config.toml
n_layer = 10
n_kv_head = 4
d_mlp = 256
norm = "rmsnorm"
norm_eps = 1e-05
rope_base = 10000.0
tie_embeddings = false
init_std_qkv = 0.0794
lr = 0.00742
lr_head = 0.00872
decay_shape = "linear"
doc_mask = true
Each number is 500 + 40 x the weight over its row's rms, rounded and kept within 0 to 999. Layers, rows and columns count from 0. Numbers have three digits each. The size before them is the row's rms in percent of the matrix's.

# layer 6 MLP gate, 256x128, rms 0.197, rows 29-65, columns 0-127
107:471518497442531514488518517465448481558474527458494505520447514522534532566511508498465479482495542506439548500581470424525428473536487511481425509534408514521478526567451557486491450468494446589461544518539518437507575544559541449510548558469528518517518493569502501538449505531438527464509539543542432492506465439497481567435457508503546442499500449484545448503531579568545469521481
095:478413446472533564568475497429436470555501515495541486509590490511459484482483496508533463522476463459457525492449433434462437454438537506510476521522525507526541459558510511530476565563536539477539488523521510449410545504508488585516526480498524547527454511552463497487554540482522559487497449482522485524481479562486444536490554504485581463463506512511440534524485563522422444559412
105:493467506501490513484557501481504534503551512538442472492496522509565533490507474467410628496576489455469523480508461522521444490520579450445583443494497538445546508516484508495501557507514513541525555521534511431495474485495542484546519505508442458557458515422561495448466460465573472419492520547481531524514536551538463553524527456548516494477542538446546463470504578465584458553456
093:553505510420522621539523532468482467514464490562500558432500455510562529527485520505476498500553448509510546532510484480504462490533511495441489442487534513600521487461510527512589491492448454460484491484494501474524531450446484495493522487575557521510439599518494554469501484472472540433486432545475465558534517407492524600514460479512507492574555533535521533561523524470469434471479
097:483533475506511413462503493496459474506533513480507483509507528435532523508517447515506518495490582506498568489550487430450431505473533494509470502473474480478512526616563529482512482516461441516480494511462530526556467450551499439487479477481475446569543499473420621520444478500517470556502551490526506524454547483483501470526539481552507416442535576501398419474523473507413547534479
099:490572501546548465505509518560514545490567468520526506482502495488456449516492561489529528485467527430452530534514484511474474472451528452523477528517538530542487489508510475584563480451491428499521426520476491469529490562521466564573557482554483553478463487462566479532602516478477550478470505549528540552409471484527467530542565506493481485445410445482519522535490392583483546486457
093:539481507497498471475547492495449577488452499470418434460487501573493484455540506529541483508499549443539436437441561502478501517441477519500529567583536572496530425457518380515521456490475468525466511493448459497488473486467553465514502503570514420553439533454515565445470460508504480577501495521519551472518486509538524534544516468544453467478503527492566484569527527455521480493579
107:470525469548521490536497510486539552515624481481505473515465501544504456602502449557497491488487479517514432557502505387486533451480467497413545524512499499484447451498526439455507501457499500482578478546468582452485413536514489507484467441537469431508517404462506555470478442475458525523508440458556507510516505494475464522464457500536439419502487495459517516580479453525505513464532
095:460503445450448581510541486439535536516519592549482483518522496465532426500518537530567509490486454490468511521477496473532502455599494548590480508531523530451494545470470565467469477487443511536482514554479470469535482435548525539494457533500521518405431479427542531482444480502506492537508458481508576520495409487513521590503519542456492536469490513567473513508422529529438455439517
101:454495584497459469460559451451536487450458442529555552496479506386466473540507540556476452446487502550556490561540537478459507550471453490565414476553499550523483565456446507509482522450491489513520529489559454519527447564533511483493531533578508497466521533511566466503523537532616520553465557472475510507530539487422515521490514503476514502459473527478518542493459503452455426530521
103:531519557552512497467434485454522557520514539543489460552529483452498527473440495462488353497499507383485455520512501577476508537496523534511572422485488493527570555489461503516511467560469458466457478503408482495534472515498496478487470514493497473483432449501467544456451431397481416480466546485504486482485541520452539502517454449550499507534452491551497458549473552508454496526506
102:533445463496445488511450462410520496514489551504415448502551480504477475519431466454556387521484504547472469427560477529573476494467481500469472476561479526512443466496526426489569537496504474495585491551508536418502461504457509517535518483473519528511425495559504488439537546518437495564498474477516493421440512585470506532502496513497445507473467479501437510450452448475434462518507
096:445524466484461584532523498473571511466577509474518501578565466526501427533548455523499484535460487459517496495560496512469535525562541519452528531502453435466461472472512486516498468511500498460497541582517514557510542451503522522486475548418505465453554483546479483464478516439507552522503411580466495569547502445457484482545515450493406462513502476608520556497490542508574479442511
087:580384487591476478529468528495538522523507525493473457512607491511462484452503514534547497583504480511508509524447455475447482480441485506586525469488502582425539490473532506479501452553428489567502497529469514462523561443498473463565536540478493460465494407569519555497539531566547556513555541492455511498537497541527561509449485479434462439530487504536503471513494471506496499536528
106:522461548533523519519448507542481460510489517594418475490433518415537470489439565518482541511490536528562483440525533544578484448518527481519459497603512538430475443493519487453553513511493413622423537453529469521476488551429487482451518551488475479513497454514462443465484501470474514399452578503507516482531508534542510520437490463523479514531468493528493533498479526522483499524521
099:605489489443618438518455551450507505441510460492408523503496476484478449521429506515558492498511519538485476587457554498546501475523478446496501474456486469566595450471480496499490493440491437515479466480461545502495428567465442501417478510475575485515523448479542488444556499491486601487486550498498525534528468563528485482476518515489511514505450474491524540508446518481567550524485
109:570447529502505468577513529505516424461477583491530532516545580429471509511479472416512461451498488435598541505419475465497585475507458532503496487489563476542411527524505503486483523530545556409545513523530522463485490510457481457441488512430534557537533533426533486526478502542539489517543559556504445489510521525503488549459568513541516496547500499513540493501440514520479543563459
097:438511494514563549496545490482450509521455577464599460490520485490487522488504494495513455455518588525458513575541523487516450502439578518568457511534488484463545517451483517435528492516476435523498518495465513589457468531516523471484547452446570494508547500467508594564451500456483513514426499428528476425568455500482521495458490473500429492521484597575525487534485480478550514491459
102:473498538428491461552504570502534511495528507636467554509442528499502546416505541482503478431474428470506507477555508425563530479518484481510470495494498499521493453556561477397463462446550466508502504513490393494508439516502531508516533516462487486459551459496560492573546512505461472507504466468491556538494530478544569551544492448518512506431541480544426467519511567469532454540523
100:537490531446442472480469544477420445434458498437477465513475482535570459502504533477510495508501483515539587462518473442479473475489476557533543534509490417429514546544481495515493409466476481456479552556420500524483527497428508567423502486490497492467479532487502480551485436445561457502534518512495559479492430484544522479417560511464444458519496516495525524428459475417469469573456
101:521412590562454480503468526478457459494567504536483470495556511600561499451515445442512445439490505517469500492485493502586463505549525504541456502493412510453512467572543543569462492520478504450461465497536498422510491483485444441544567511522543487446492497525417484442512483505416477501446483543505571548557513504489543558507518495474479502499520520519430535493540545558551524510487
103:424480576477523504517486549514474494544471499528550469479467519478434484547505560473525555473538567528542549533536516472525452512502512457492478578489534446420513527508587480520473427524497556447501495468450526463505429450539513502603516468507470467541484531450539493531564488447545466526473513463513630490510413471519523519500574489546521523509499498527483488488495570423543459443505
109:519527466503451451496511499457469524523418480499511507444476541483488448489556531475439513446456496478526513479467569512533481534574411501500502496488453537476501528457554523430522514469540600510598485596521480522460475480457465542439581497550543446519416494465550491451472507535521469464486498479525535529499594478437513564466549490502513480438557496506516435472437483490561510489458
103:465518503534468509433429501462507537489521534500451543461500487498497471505545467502523606525455519414525537593505483507538474558513493464497476498454536493517436510482493490489512488423574552511612435506521516522441498488447480501557448522505436486446532477516535446499525490528558485549526447450539543566555504476485541532476568478505472489523478420428563467507482516493512538402568
096:436504520456540552494495519422460406456527487527452497471491488474539537484523398510540498466492506499487448505465418474548502483547512492544516547466469468555574518459478469550485452489428551461456471512505458563492562534527573569461547464489441447525509469551591450529534510513468488512516451518570520496546522513551440537482559481571459496527533486498479491501500432578477554499463
102:452515491529522532587532443460473552495505506521478428525496545463508579503493521463502572500494567467595468490475452400555514504621499471537515549485469536503464446405492443548536473525491480455462400484473538509487553478525464510515528514536486552507520486527555479458454557468439512512531524494447552517547500444463466510521473489501574507468539481514492491507530571467505517574458
093:447507479451503520508476494491596498476600462474407447527487448481440463442499548475446466479501508410549495491490541411497496469472564520473575488527418470499479475498478498500506517540459445515461572476468525487438523514527539485508456467526513462496544545495551508496454538536537460576448487456568464455486497597524479560472515519526567537482538454480511445564486530485498449454474
108:450492444454490536543521531488534492481582488454467475477501547438457575470539534438424510561474447550440481511445496514500547474464537462489467541490476471511397541519495462568525506541456481554399500507491501469510496469490497525490538527542544481559478482536481493491474517597475535405529470537489455517462491502530459554529521499509540499409535513519470482510548521496519400481603
104:434571561449500446440486470583525534465480479543509560535469516500517504506469512521486536533481505497517478465441429499550530540503537474468494528520537557464530528514532511582522495453457427507509525517523468530517484420486582450532523480528602545429469517512442461473499616494492500422458574477504516562502532466539440514449517473515490476509496520440560444457518462478548481490563
085:468482513507449460488370544520578488521467492438513514501496521547523443468483533406495564489503494462579530544396501481566496511534472506535468508460559446516499550502503511441511496465496489488581473497503573497478468572482468484491499496570536595541428488569540479511513534454496555544528491511546532519566430527533529511472513485500484517506469449488480436506480503445515466421555
101:533494466548454471500552468549501440469479429525506497497539492482497517528469503485565575468546499471520491498460585541489483437555489510478513462527484482476580530504497505523510415474542440519494580528534519488526551513446466554534480487488473450500468453517494526455474486491528389436521585489452562534491515485488484469463580442516522457430411417580422524473520507452540522502510
108:472476518528449486566485454553493599471458507498486446525489413488498413556565492514575460535478471467552547520531507498566458561509517568443592482534473535486552534496495442581536486568498454507502481452494500467526438536503494568515495438427555481412501461489479446471461521453532540550517521514492564483458512510498470503498502500439471539498494472500477543491531498576440450475489
096:454522512474536514493453489505476507497540527466484532520427498445404497468506586394555489512495496487484489513442505535477492495460483464505510511535488475478441450509502478602487480478485509559552547559503510512424518503452492556526585540491520467590454488514441542482463535586437508502467584518472454500455470575536544474505527492528495537535549553542530523420533441452474458474445
095:542431451500521461489466487526501508525403639552558534459544505459504523502515488495439537471495519487487522500504592477545473455473499554540477503462531473481477541471449486455517521513531414459444449542506534481469520503547499479497491515449553420422488456446448427539442481460495530515482556437484491475442496547508478459539455542606493472489464559518510522485509476489570500530541
105:510485553559510529601483482473552572515487503509526472504485507518538477456499581492489458516463454496481407588487493501513481504514527501534556472514505436469524561505494579475580461552458464475481508484498563501486480556453515530538471550503462511440529453448520555492495505598629531454483515475493481506466493473562517450465456549580520456475577547541519519533531495560493550478520
099:441504496462411553456472499517431536533504561526562484469565542534555455528621570505485495526482517556454503569454502454491472556512475481523399583514452545553500500486421478519487487515522489527489475488540488540565516480533477546491533503510514481518501439415550496455495529489521517462475440555505538591472504523493506515490530519516492432562519417454455480520541505465458468512533
097:520513379460580467490479504517565465537477449465495470491456512537521456569461537519531519506434501435487472519592493494459549544497442445442498414513501486500572544544525460479541496510482490527462492583557521467486507541491523507451498440490520504512433474504522517546534500538434526543529561530494580433506478535524470541499411503489443506472500532529498550509542447461589456499543
# layer 6 MLP up, 256x128, rms 0.208, rows 29-64, columns 0-127
095:464479439466479456502490549525500537555479511520507507534444472532498567487443488537561480508429459459477461429433548461449536501489442566579477473455476584516548546382495463504547510495510491555589534514490515542500526552483540482487534461555493480463486530573531546470542466550487500498458478488482506474489559506507560532581484491445507530471440482557574464548515464495492418480485
091:531534538549484537422444464565477474486553470509430483487480500492555495544546545493449521411527515513502558463469527606472494502536476591441513465529505575492458560514536502487497506468458543505528469503508448489522545425486535578529519489517476463513543445509474514455428517504507498538503466499489449400534529462479587488492420432486538522571464579504535509523532549493500444508511
111:522507490540457535540472477479470422534515489508534478513503449559435527500582510499594445535509519541445513496480509484497503509531430501493486529545435511465471522543546457491437599471426442457529489495496527477470441465487430508438520496545484483431545513508381502512524481495439542476498510454520507471504430477441550492487519493443453440548454473533484555455593479550456486484556
095:561544486507532559452556486471423482498395557465518556477466509397472482544461454502471509528519521495527465493560520506474481504547560435539561451514520518573484514537515558432471486516526514526530515474527516447517578488551482491477455500541487406497463506582490566453467464507561512463501473501523505555429504487490460595475528490521592502574562520509483520505542507457523488491477
097:485575462525545526493538487509554568499479503511465519585453465525502506482564487566596553594448525472575437532467568523465514573522525500487463484461495456500490507472473486467475524487468487511455460402457480554488436508486472475513456405520485465466509508514486502456549439464470411489468469498539451510504454532552481462556516526539519545506475402547545520485443461507540534510508
114:459561441459432498492558440485484538481465479427471547537427483447575586480461455490525459508436469526521526518504557504425477490518496519441547528533508543509481505517488539572482538451484508501550547536502513554521456461483422441443463471474501538515501448420420482499483544490491566454492553476482450545509429474524527483549537499446531589482496489576488507446502573499478509485501
091:527493485496568511460436458476573450507489462542607520478486430466404446567414520490509505543554510518466549567491500573494512525574531481534521459527446508491510499492524584499451537539522508512485441472513470615501547539548430478446517519454522497505497444533473427468493498474475542461478459501527443482445483505513542479486546480559473509566488513497516528517417480512523449533509
096:508455531489481553509515519486490452486548441478553542478555496506468477555568562442533506521493427480428534583454520461516551471488481540463516501447569506492458495526556566444496580535514421509519481507516444467545478563550484410542466580463485521533454498578555538437489484500536465431519414522514510498533582511436465467487467533502492514482494448491478515465506490543544531496453
098:480451484536509467537474535500466409497605468466565407529501438513548499422486519483498491496526538445457437457517481429551511452541463502574539497487520552513525578488536475491511567508479516533458507512454525386482436509540508473478481437562490498552471428409487474493455444492603504449527528529450564537464471478488507542477475505505504492500484501507454496548523468530516495507517
093:474479532531569487488488553477517511438550498498478508560462429483478499480443476499509384497492519518517462534503522464560510523465454483508468499540473546562524504497484490425533595530512463575559440439532473464519490574533556575501540467528467528467565503511558445507457498522424474535468482541486543436464474531502438477523514572561518533496516467500426475526440514461501440487592
099:542577451497466509425536504496523454483411490514517516531532550409462495525473627463494498499463518551473544503510508518479527522548458489520454518517551430578491417473513530442532499484467499498531526431448505540558497544484558483526541477500452526461558538449482451532501530561514448461562512493450481547541525454450604543464541460511469501532459510472523525448515549457533518539527
111:553406566456505528555490475493603485461401493466489521518490583545510528556464563499464535472460502539529560491454434505406510547497525516491480531532508487528473492518472511527448515517490493523515541448443530478539517578512440544580579550512479494556515512485482513468541454468494396573501458511464457502499462498563506444446509473515516540540533520526476477551540551505543544499477
097:558628480476555448519529420470503455567441523444511510486537481478560504523514452456548531434543494526474463554503531498474479481436544544450499509508442488528497534491485511436513489539493520535506572553463507527556497454492541466498537529523485495477468510506539473442506597511463479528450550490422527456445455594506446413491484533531566512490521537581522491464495512453454514488546
106:488437482508458518489518503482520583458502474544506470457536483471475498560522513429568502524568585496561436407528465500420504529494486506582537420478518512545513463538419493447441472570455540486513470473536465490468517558470521467461534528482536498499538472525515483526636464543525558488506460533478527530511497529547482549527523484487517480532456492522404468545444485546489461541475
109:504538517526478486566434455459549484407472516454429512506544460487510538480571445503531458501530517486517487548504493548465463479514429553481527494483531466483528534570512454425586561553501495489520529490522516580479519533490457473512482589600477561508458594495557435482554487434419445527495509447498471466511453532493462482546437503546516511535509496502525442459520441505517489486472
096:502462513522502505523526528497463486490464583542547497485515518500508561427473438472513489499520512494500535516476449459479435496464446537516508515486477470538464535491505513516517490481502520558523481485435580522441465467525449532522457486483499561472462518434495649510463459471611570533428492441481508480525598411501486513587600477537491507480503534480520521471517531489430502450553
098:529512485480542487480499542469527533528460465509461440489484493498477549548497581536444536437535497483439496426465538433439493511546559545527505480483491526518511469527477596509461473518530467491440488444398490549553467522556471480484470470488505454425488415507490465384483477521502531517425469457510519609517540502526522491560482498467505605509503516589517521505486490513508456505550
104:524442512537480551497424459535474507529508537491428528359517482537501472456498496452495568488476451505540490541441508531493566451516466555457505451552425521542510536546556540494444562590511490439526528504485474515541507444522454515513510558568502511540430528517548432518547474545458573489530495459468532493473520520546456464461504494525551465500507487474530514605565494495478491513463
099:561548529436521543417444482456509526454534450523502584489499558511454544400476494473472449465490475515471439488560440514531555520586602503502450466466457426492456480551507475468542494436518537504490542520478418542503516518553545486520535575519480442503517478520522432497536558537480502474480517516475493515549501557455515528462514491467549544464493463476424475502524426472540516518546
100:530516502476540521478473569496613472522487521512521493492474517550479506517432398511503510456438452526531501525477455535551576459453538522521483429580466458585510534562521429499440467492449542525541516473457478467439573546468519527468570538508521440529529477526496475557462539509539562442504443549528453472504469470553409526471498537499541462464514477451532491491473508552508477497536
125:555437465434519498473501537446506449462582505463469457524465496543566471530512407456478497515502467540465500454478495493536544512531468507480472504456512518436475451528435508514418484523510542544576421558543420470545490504557485477575499484493522489442542536483474525413543573414553472527499500473480536552510508470532513460537409511528453502477487452529448532518523554454513455476460
097:486469460497506494498497480473479419514458469429512513492545544467491462488508459514455489422561490562530486505438476518504484564451503525441443526509578478517549467504454509541513532410441508533519503508476445524522483507472584458480465487458487552502509476513536514482494473440496483481441483576584441529583534473433457467511490531492433581514465484579475481444498541537555571530598
129:523438510514534550491491575461519472483571526423470487557500440478492553567463476503516438529501514540455499465490519471395418497466526467501483478512437468526578508562431483523517474562444392497460512488494469534515504541495545459561456549511482521481527461495512493536522534471487495492552416503515446503540412551528423462459490510529497493531436488472415555496532486495432472485513
104:418487503464511546437564489518501453503527510512469545503443473542505561453530376476528483458470528541522423527605502520549513553522443518484519535446525475528446437505532393488550578502504469457478517500520499536513493569531490489462501559467468446485501494460532447551477457530523555465503551485469432483577531570499533475496526549472533478527445560476450518472474461533470469499502
088:475508483500553515476425486527500501472495499447511497475461518517500496590541464505467520553589510469427493540461490413449484470499529489490435543523415472543512508557506472478488522477532533472514504570528547491458487428541442571464461524517457462437537539487510453513520596484484465438517540480457470513512432536516484513559461502485420469459526564420527471543457492603484560543522
103:432428544549511559464502520473437477510482549550487476514493456498605528476427519540536456494485577544538468480545477481542538473496539490475510471498597430492485547436490455437454482508538492541454406464400471437468463541457495483487527498562522552484507538492537517469530460517484539455490519448470543553478497518491460471489576452545503563524463558509520474496524473474429506490445
090:532525466432452539565452470478473481508517494445467489476495487517462472448529537547500549529546507539481522462440453474536488433540443532456471616506510464488492461514523472527516476429438547506517515502430445500523537551497463460550454545432483445489489501535442491548527509499401461479503585501417594492493564527499523470459518558478464508524484502551403424528502471504517479480500
094:540442517601465474531508525512487529465455483511519471497462410458509470447481453472510507471563485523506520451574515466493527519520487488494447479534542515515512469454430461558569518470492574529568565528464496620497524482552476450577514522538451595507439482519535480504532508476487491480497528415417525484528533506548558519514418546443439510468528456506485534485473545466495532543513
097:506548494487577518470547575537439526482483449454539536429532493530529484518449480468544504513473514470526493545535515536517444441464452539507464463487563520428466479462540461475496448521526561506454462453413481428501515548579511531531524531397532444503447527528498477501510506502505450519508438545516509492568483452503482495485475478482519537515492387464507547569410500603513480497475
094:488483462489520546518574524504430450487558495588475483499569489480430503567489485559567497511552480576523446412538497544530536523429471550468514465471494510487476472545470456514495480518513521456478529577517427450547559436503524500525520520507490447483490449446540497527478507551522455486509542456481486518470511511504457513526546493543528473433527580487556621454482437520458491552436
097:498590582504417468496540496510448481532515446498526516505524495539530457512509461499496529513515480471526445448568448505499498503454554480580541547529482446522457466485483501490479503429455495429471496555524555558519515516557478524470395542427477483517505551534452483552522512466484539521535491528431501495454539499513515421405481406442433519514436507427481480540464459463504500547535
119:537438508546517483486520505464498462569521455504474526526586521548500532486474491464501491499460478527562480491548539543428601483508467455633456460462567473465457518469549549499534481531443489502606503557488466499472557491533463457493510532519464511558542540523563565460513565565518548523494500501549459477480495563455514493497445453446451441534531506484487500508517478459519471461584
115:511493528445535472445527480488524473471529546470526458523451487527504485555534464458510525565502526463518425490484543467492536486513541509570525497499562520511472507566480489446554426483510532522566470412446614508468485456436518464548550442500467513492486493529538473546605495506487490577497465431585468531515491435490539482494510508522614484489445533503475450473499500580494484493573
103:570583420469523516496506509471502544496478496537409471459515558478514512550479530564507491500491576461507433414456566496496519469512476494512478539524558497560399542449508499517498435460435536389476463563491471593514481474539492529497520530463502462544476532458516449480510501526490480522533532500443490508455481526539409467499551532466482505489560567500589482484495544546517503534529
092:501519525421488490468556565431508500508502466629493577515489497486482536560542467434457484512546554484486465479597582433513546524454496495463521536508461533517562531544553447538472479526549489494547462447463517477447460535460464472452542511493482457532484563499495512501458444526488535438553502504536492541594507514502566511496476462504506571568479437506467474491475422525476523478464
087:516493505417476496536526467478520499514407503475531496498441541456472490496519512427497465492512511535437431556458507469517491458496466487565426536516467515483490411487472491478547475527457491470431483414533528540463514431549506444491470453460561478541508524483486504527468379515433515535477448581500543502466579489444493508475532479435500523506482546590487454591527538503499462446515
# layer 6 MLP down (transposed), 256x128, rms 0.175, rows 29-64, columns 0-127
098:530519549477470514457436475489499556478453551524513554524502556543493519526484457480487509492548559568451558505569516469525395473469494431506494534580521457469468476499497511476502604564569498416497519565539478466579516530525466454495515553508495513532524481473490536416523564514531463546476519587605487495509516468511532514523497474489450488516521478427478562532491548540528545443505
095:498522562497454531523475440533486491464555465503425566478523524522515534510529483468525464487553500460417516552465540461466480475508417427571499516512548507503493525551496526509524487500533471531387537535449496516523487494515452497509412473499468483565570579537547527468551546426504607474498431515459515533479512505542488478474523473493517535538488570518431445488459458475511605516507
101:513533484534530507457517549438528498522508467465587578594520536495467490469483546525445491487451395475480539518436546481527556425496482508479469514545438438504464545446526490453406418473562534520464488486510535536508455550515507483465455519495450425522530528490509535507504454469528499491512479550549491512488474459445486398513457498544523572430565552506525513502523468567454511510506
093:516387494485523591401439546467495543460523523485511504506491562499498518496491526429527479485455490535497495499513511588546517492526549607448470488473421489450519474477551520451509529528484448505513441504549526565442493552553525479418455447551501562455492430472564500474586522539547475507502491498554462511443434510475472525467555546517553484488520492480491496506527540451482536480482
083:504461561515547365514451539470457503566518542464514412504598429468497501518452507488502523448424531568456545525522517478448547429467484512600539533517483514455579465555500505496491532540483525470467509521604570503499540481497515407520494526522517494453494494510497540504509474470492574514444551511519464497515517466484467519450466497461459530497515463503461439489524503528484582520489
107:494537453488447484457492528398527478474500509519492427519520448496492513475472447433506512558433494482542505500544545438514498485491547436397514535491443457469579438446540511472509478586536478521440535473467543476482479508554426539464476487450527509489538510437490516566509509580536509458494522397460500476546537505482491483509512491494570490485597547478507496504514557531451421485554
103:559573455512510456516473516404490491500491508530447468520523557460514459474491566454514455506508463513454433458496563510496540519506610523535537477574536497493458464494497521414453437445580502490519519531495537432605552528508525503485469562513498524456528520462497461519521525500495447461458476549504560513512442482518451505520491478441425423466518486526481491543515505519424551424551
105:521458456435515464484531510504463496490443472482523517564527504633530516481505487503477457438509439455553483510455433490529431566459557457478528523516523545524504468415499502538555451475515464481510521562487478464485550393468522518501538499458401557468494483395481495529475530531407472515562477533542483473466502547485573537540516506563466516509494519496498489517523538485513481490586
094:438503502521498529428493443520502449472506467544514589461458579516463524548467551595567513519518467531480556519484447518494544493446463427472519476397514508513512459477487550529516509397577495569510446460511459570509543507519533534459455519506497466522382516568488568477517524460521491487536495479528493479495545552511543506547534558497489480483488428489461475465504535538475549460477
090:526530462538483428490479509485527544529545548528522522505521484422479508477459524465584569493413511476471535573478531527447511519515543512487546555422502520418519410550472460598450518565446525454561481496517558516464551428547496489524502493498491498497457469491520556548472499502503478465540493508454463428485547439505496545463424546402492509496458470496483478482526476511473518452579
094:484528468520474464530521543454566560564526491425512434529454455523501521508513478562496519493433579509514420527482542530475551488454492506538554486506561532523587498543527534549507448561514473484482485473489461555421556481480493448520482508479496427600456524447513465473545539540497526532531559518545484443508521505490464505445552528503437491556610518457511444474489533503547521507429
108:488440465539556532461512485472486527514535503427538518487418537475562547514484516529471508490532470512540474475489430497499495458487540501473498483482512410522544467506554521480490540528530474457501501516458466543432491499478459418474435545442485511476488473548591419513431530394523475421484459487503522462517544509449426490564528503531540584517518462506575549472513487391501513550531
108:508483491488531477487436500487423575443397499470500487550476493544426402470532555487502535500502547482454493510475487496519519613484635465505466449573535496506525504517487421444490499467533466425530501506517476466546545483421487506509481450485545519570440510555487495496499481535528452489539486458551464503561528484532537537543433465488496457536507535499473500545518437521499502501570
103:461516603481459506530560539520454500543464484544528534545519419461446482454498496409475475468518570475459526498501447535490450522514577430524535445512445457449513501449475492503540478510540522583462473449460502484473521531501503572481466456515515466449548433449491520512547475531489520482559570453438496496490423522418545520545515484567484452424508471447505548491463515449545479493502
103:446484387546565496511462541496436536527413455398527498477532542524510510503484516490498515503538461539435541504501475478497511494565488553573508557464535521476538572464429590472451419516469504463496466525484518564458500442494478467556490480417521523463521500505459444484531472463455525465446539526481508461541553512491471511542512527447496530500429447467481494539434492409535515513482
100:469527530483504474498543541533497458473445470525452502506471567401547524533496461445489436499450499503518492553535516513495539450482458484476520555387507484536531451439519584514514596464463543421524483536520540455470453527506472481441517435533484477481535448457494559488528480460504476583487488539529490526482429511506502530499515487515494437466538479519458503597592480575499475550570
091:486517566511545452497504504547509522506517468412521485479510494515467478524563468488499509471482433430505547513476499475490508425550423490486516504536491420520513552556470457462477480469485543449505565544553516489532465520538431455507487527425423494538514554504549514513536493526575570438542505591527471458561526523475560517512518491523503514598445528501451456451395563506490556526463
105:497513451489560448512472576464473488552484533495511468509501538479471497445492529482470507547520561521543595483548451523478449526449521508555547477456461510498522479511486461381530472486497438598552494518500519548546521536469506524506496447474521439507494416430469499437528529464589476597532498569540558499557529516600480542488492491516500438489500555503570497485502519521475482448531
094:454485515501423507549466593549501522545561509540438459457564482547510544498513504515549469480522461510492496526528498558460484497455550473466447480466576575413504488483551523434579477503540464476581540500519540505442534497436519500491529507477531510421525601476513475535483457560490491491459499486478552472508519471541472478525526506528491548380508449525493506434495485431538482557452
097:464426578542437470487517526472569539463456535498526475467451480475503465521482581468521476423497476514517436506447489493471490489527448516426412492473535549444472445402557524507529435510486523543447500504501475426467397521558469607490499479522436548492508509473542523542533546440505554488449483521507526469552521512521546479537478454538502496505521488541512497594503459515454509474508
108:508451514523493489584514464491455466537549535556518484463456465505484462488506463516484509496477501565500491505448532514535440525480517450630479512488507488513412548567499521483556424493491564528450484513543528520522467512458467536479540533494435565529538529507530508459483554510441576514513461576474599500498476488527505515542515513393398525583538520482467480431499477549537515482535
096:511528521500525534484409476549499445544440478587571420480468566503513501486518549454495537499530494457466472518494405552550484549626473475535542486499501520467477570445486547464532460544503497533452475470474450497505469499491515608472488455485422494490543536464519447507531491532525504517492442539488545498474458525555496538517477541509619507542523480450476477540517541513449452487461
122:485565509497454571460413427509523537483434443463537478544502475446459502477537452474485467495508460466574463447498482488510497460559533452552522446426501473406492510532513487484493515476558565521532456544484462531515533475457475485525469481418517563431559499618468500510485538451566490506506493435498495516447535486489475605446517513469437453509558541512515459499494476549515491498488
110:540454483524524511472500507398513453465467514465481487532460514479564492510475534433507486579578510432536474537465492505434545471491445552499481461506526552481601530448508494521533465547464470475493544499511519473514503466493455442480473427566527515470477473425523462429476449465424502447482486473554504488474479468445436536567501529505529488425515519559425515541529553492534444402500
092:550513495457516509547516519484457509528504503519469466505474465524536522518430476439537508522380558506536546469461532547562506542435514561455446479453504494444509451504497535480538527537471464510529464469492427532438510487537552467575574544506536498442485460497500539430589499543450489535458479478515475496491528477499573504445543480471556416465468557546487523528564530442572502438448
105:477524522520482453512543498496500448478536510503487465494521432531531425427479508499451587500505550486473524471547467472522459494441466522459565523466422573507603443621523547523449508544455515546507472485519562468502545487460499412543505476531549496437490483539476506546502527518474533556490545497557476493514491471537483523505525525467454492456464436492445480545603569444563506517498
101:509478517516582468536462483504564417492547453503538493584543556502535472576557502495468470522472499504473475528505508452514532461544495475557456526479544499482491565480456519460544485486472460475512535471555469458448497500498439487520496546521470479536561400404500558524502455512635478542493520525536536466527386424469517527502469507469553520534519547496534535539532457495497494571483
096:472532598479484529500498476423523487494529562487526580516565517496503544534509557506502541557513526495505537510443496542440486471491497428527543481544499528527517560545424498489486460481481473476397528516492485466536484447557474517525444464492536516495493463464538523433504470522509505411560544563592497472502499472451428503495445423525505555537427458571460517459478453486402515481485
113:500533493441469453498574520518462414522476562507511509547455462479505510419501482485468512528483527546512450473492441491472483475459528523546532531457478533520612480515524518516577500474494469478534478524542497513485544518459541493587456430445508514481389477421509532514495447586505541452460546558510550457528572530455455535553418481480526446459499504556468549488530536464468489555494
099:413560499459550427494462499449539586419500544546503466496521437451452495623550485528489439477485576558503452497524469447499491495542529500458535423517538488447583474569468486488539434513588455489468571516508487508489502511494455503523494510470476440508544484447580511477541535537447477512496497506538530465488487495455469480487521467517516494489560502505506547548542428465545513481457
100:486414561504522458464508467489528507548498545440467508579548464477480437528513442436490462457416441535516582507474536479509471509519534474510478467549534498511555535443529460490474547508472456530544481478531475486489478479474438487441488510449570449505456477498573493525531434531487459504468461510531458477453454506421521547476465458546524467493537597537462530529505443550396502576470
102:483522476530521484477484533468513469459547555466500472581479480483632516523529524487529545468472520535499534539493552505491502470497578463478481463489524503563513409445471532503486569502481481499457466486528444533451512407515429504503423442430482507468420497521468462576468536526482479502540517438487459448468483526512552530469523502574443481506527472558473550542405469443555554527509
111:554510521560500466480576560458514444532464527483516485505492442560485529505457546472522529473463534478494469575550489480484504456463458460448447434440431536545463555414507484518464549484537458520457552444551528534441490487517578413483460463514415459454432530469482455479436488513557518515461502515415535493500516513543515543503503567510535476505487486526491506582450556552507453488484
102:532552492529499500492451432456501414486510512525491412559518477514451580502540516461473489407539505535501531534427511553503480487511473508539468481474465503474565434555532522553502544509574514420480551495462503530458491538455541507440533494435521574490510514531515525535527510479478506442451539503532521435519513485479527527490435510491480574469458549524466437523424463472409573534576
085:463466437522501482473531455495518435462427530472485417464503509463481593415497462486564494532401474487494496512540460496449523496508533497622495495455493471429545490483525501550557557433482560464576525541531493575514507528503468433474474460503512483483509475435543526563486532470527511493460542506523501510396485541501544509472487511532494525513517530447513471456475522583474438561473
091:502486540512530497419533482505480503509504501457413456503492503514528469498503473409485501507526467470552562485501591558561484542554564574441533442424483505470534533522552505532527503528443387444561449491478517492462438517484513444485565529479522500466502505522516521518462586561488477418469490447456497454501459515473481456528469580508478517431549483455516535470509500449556553456512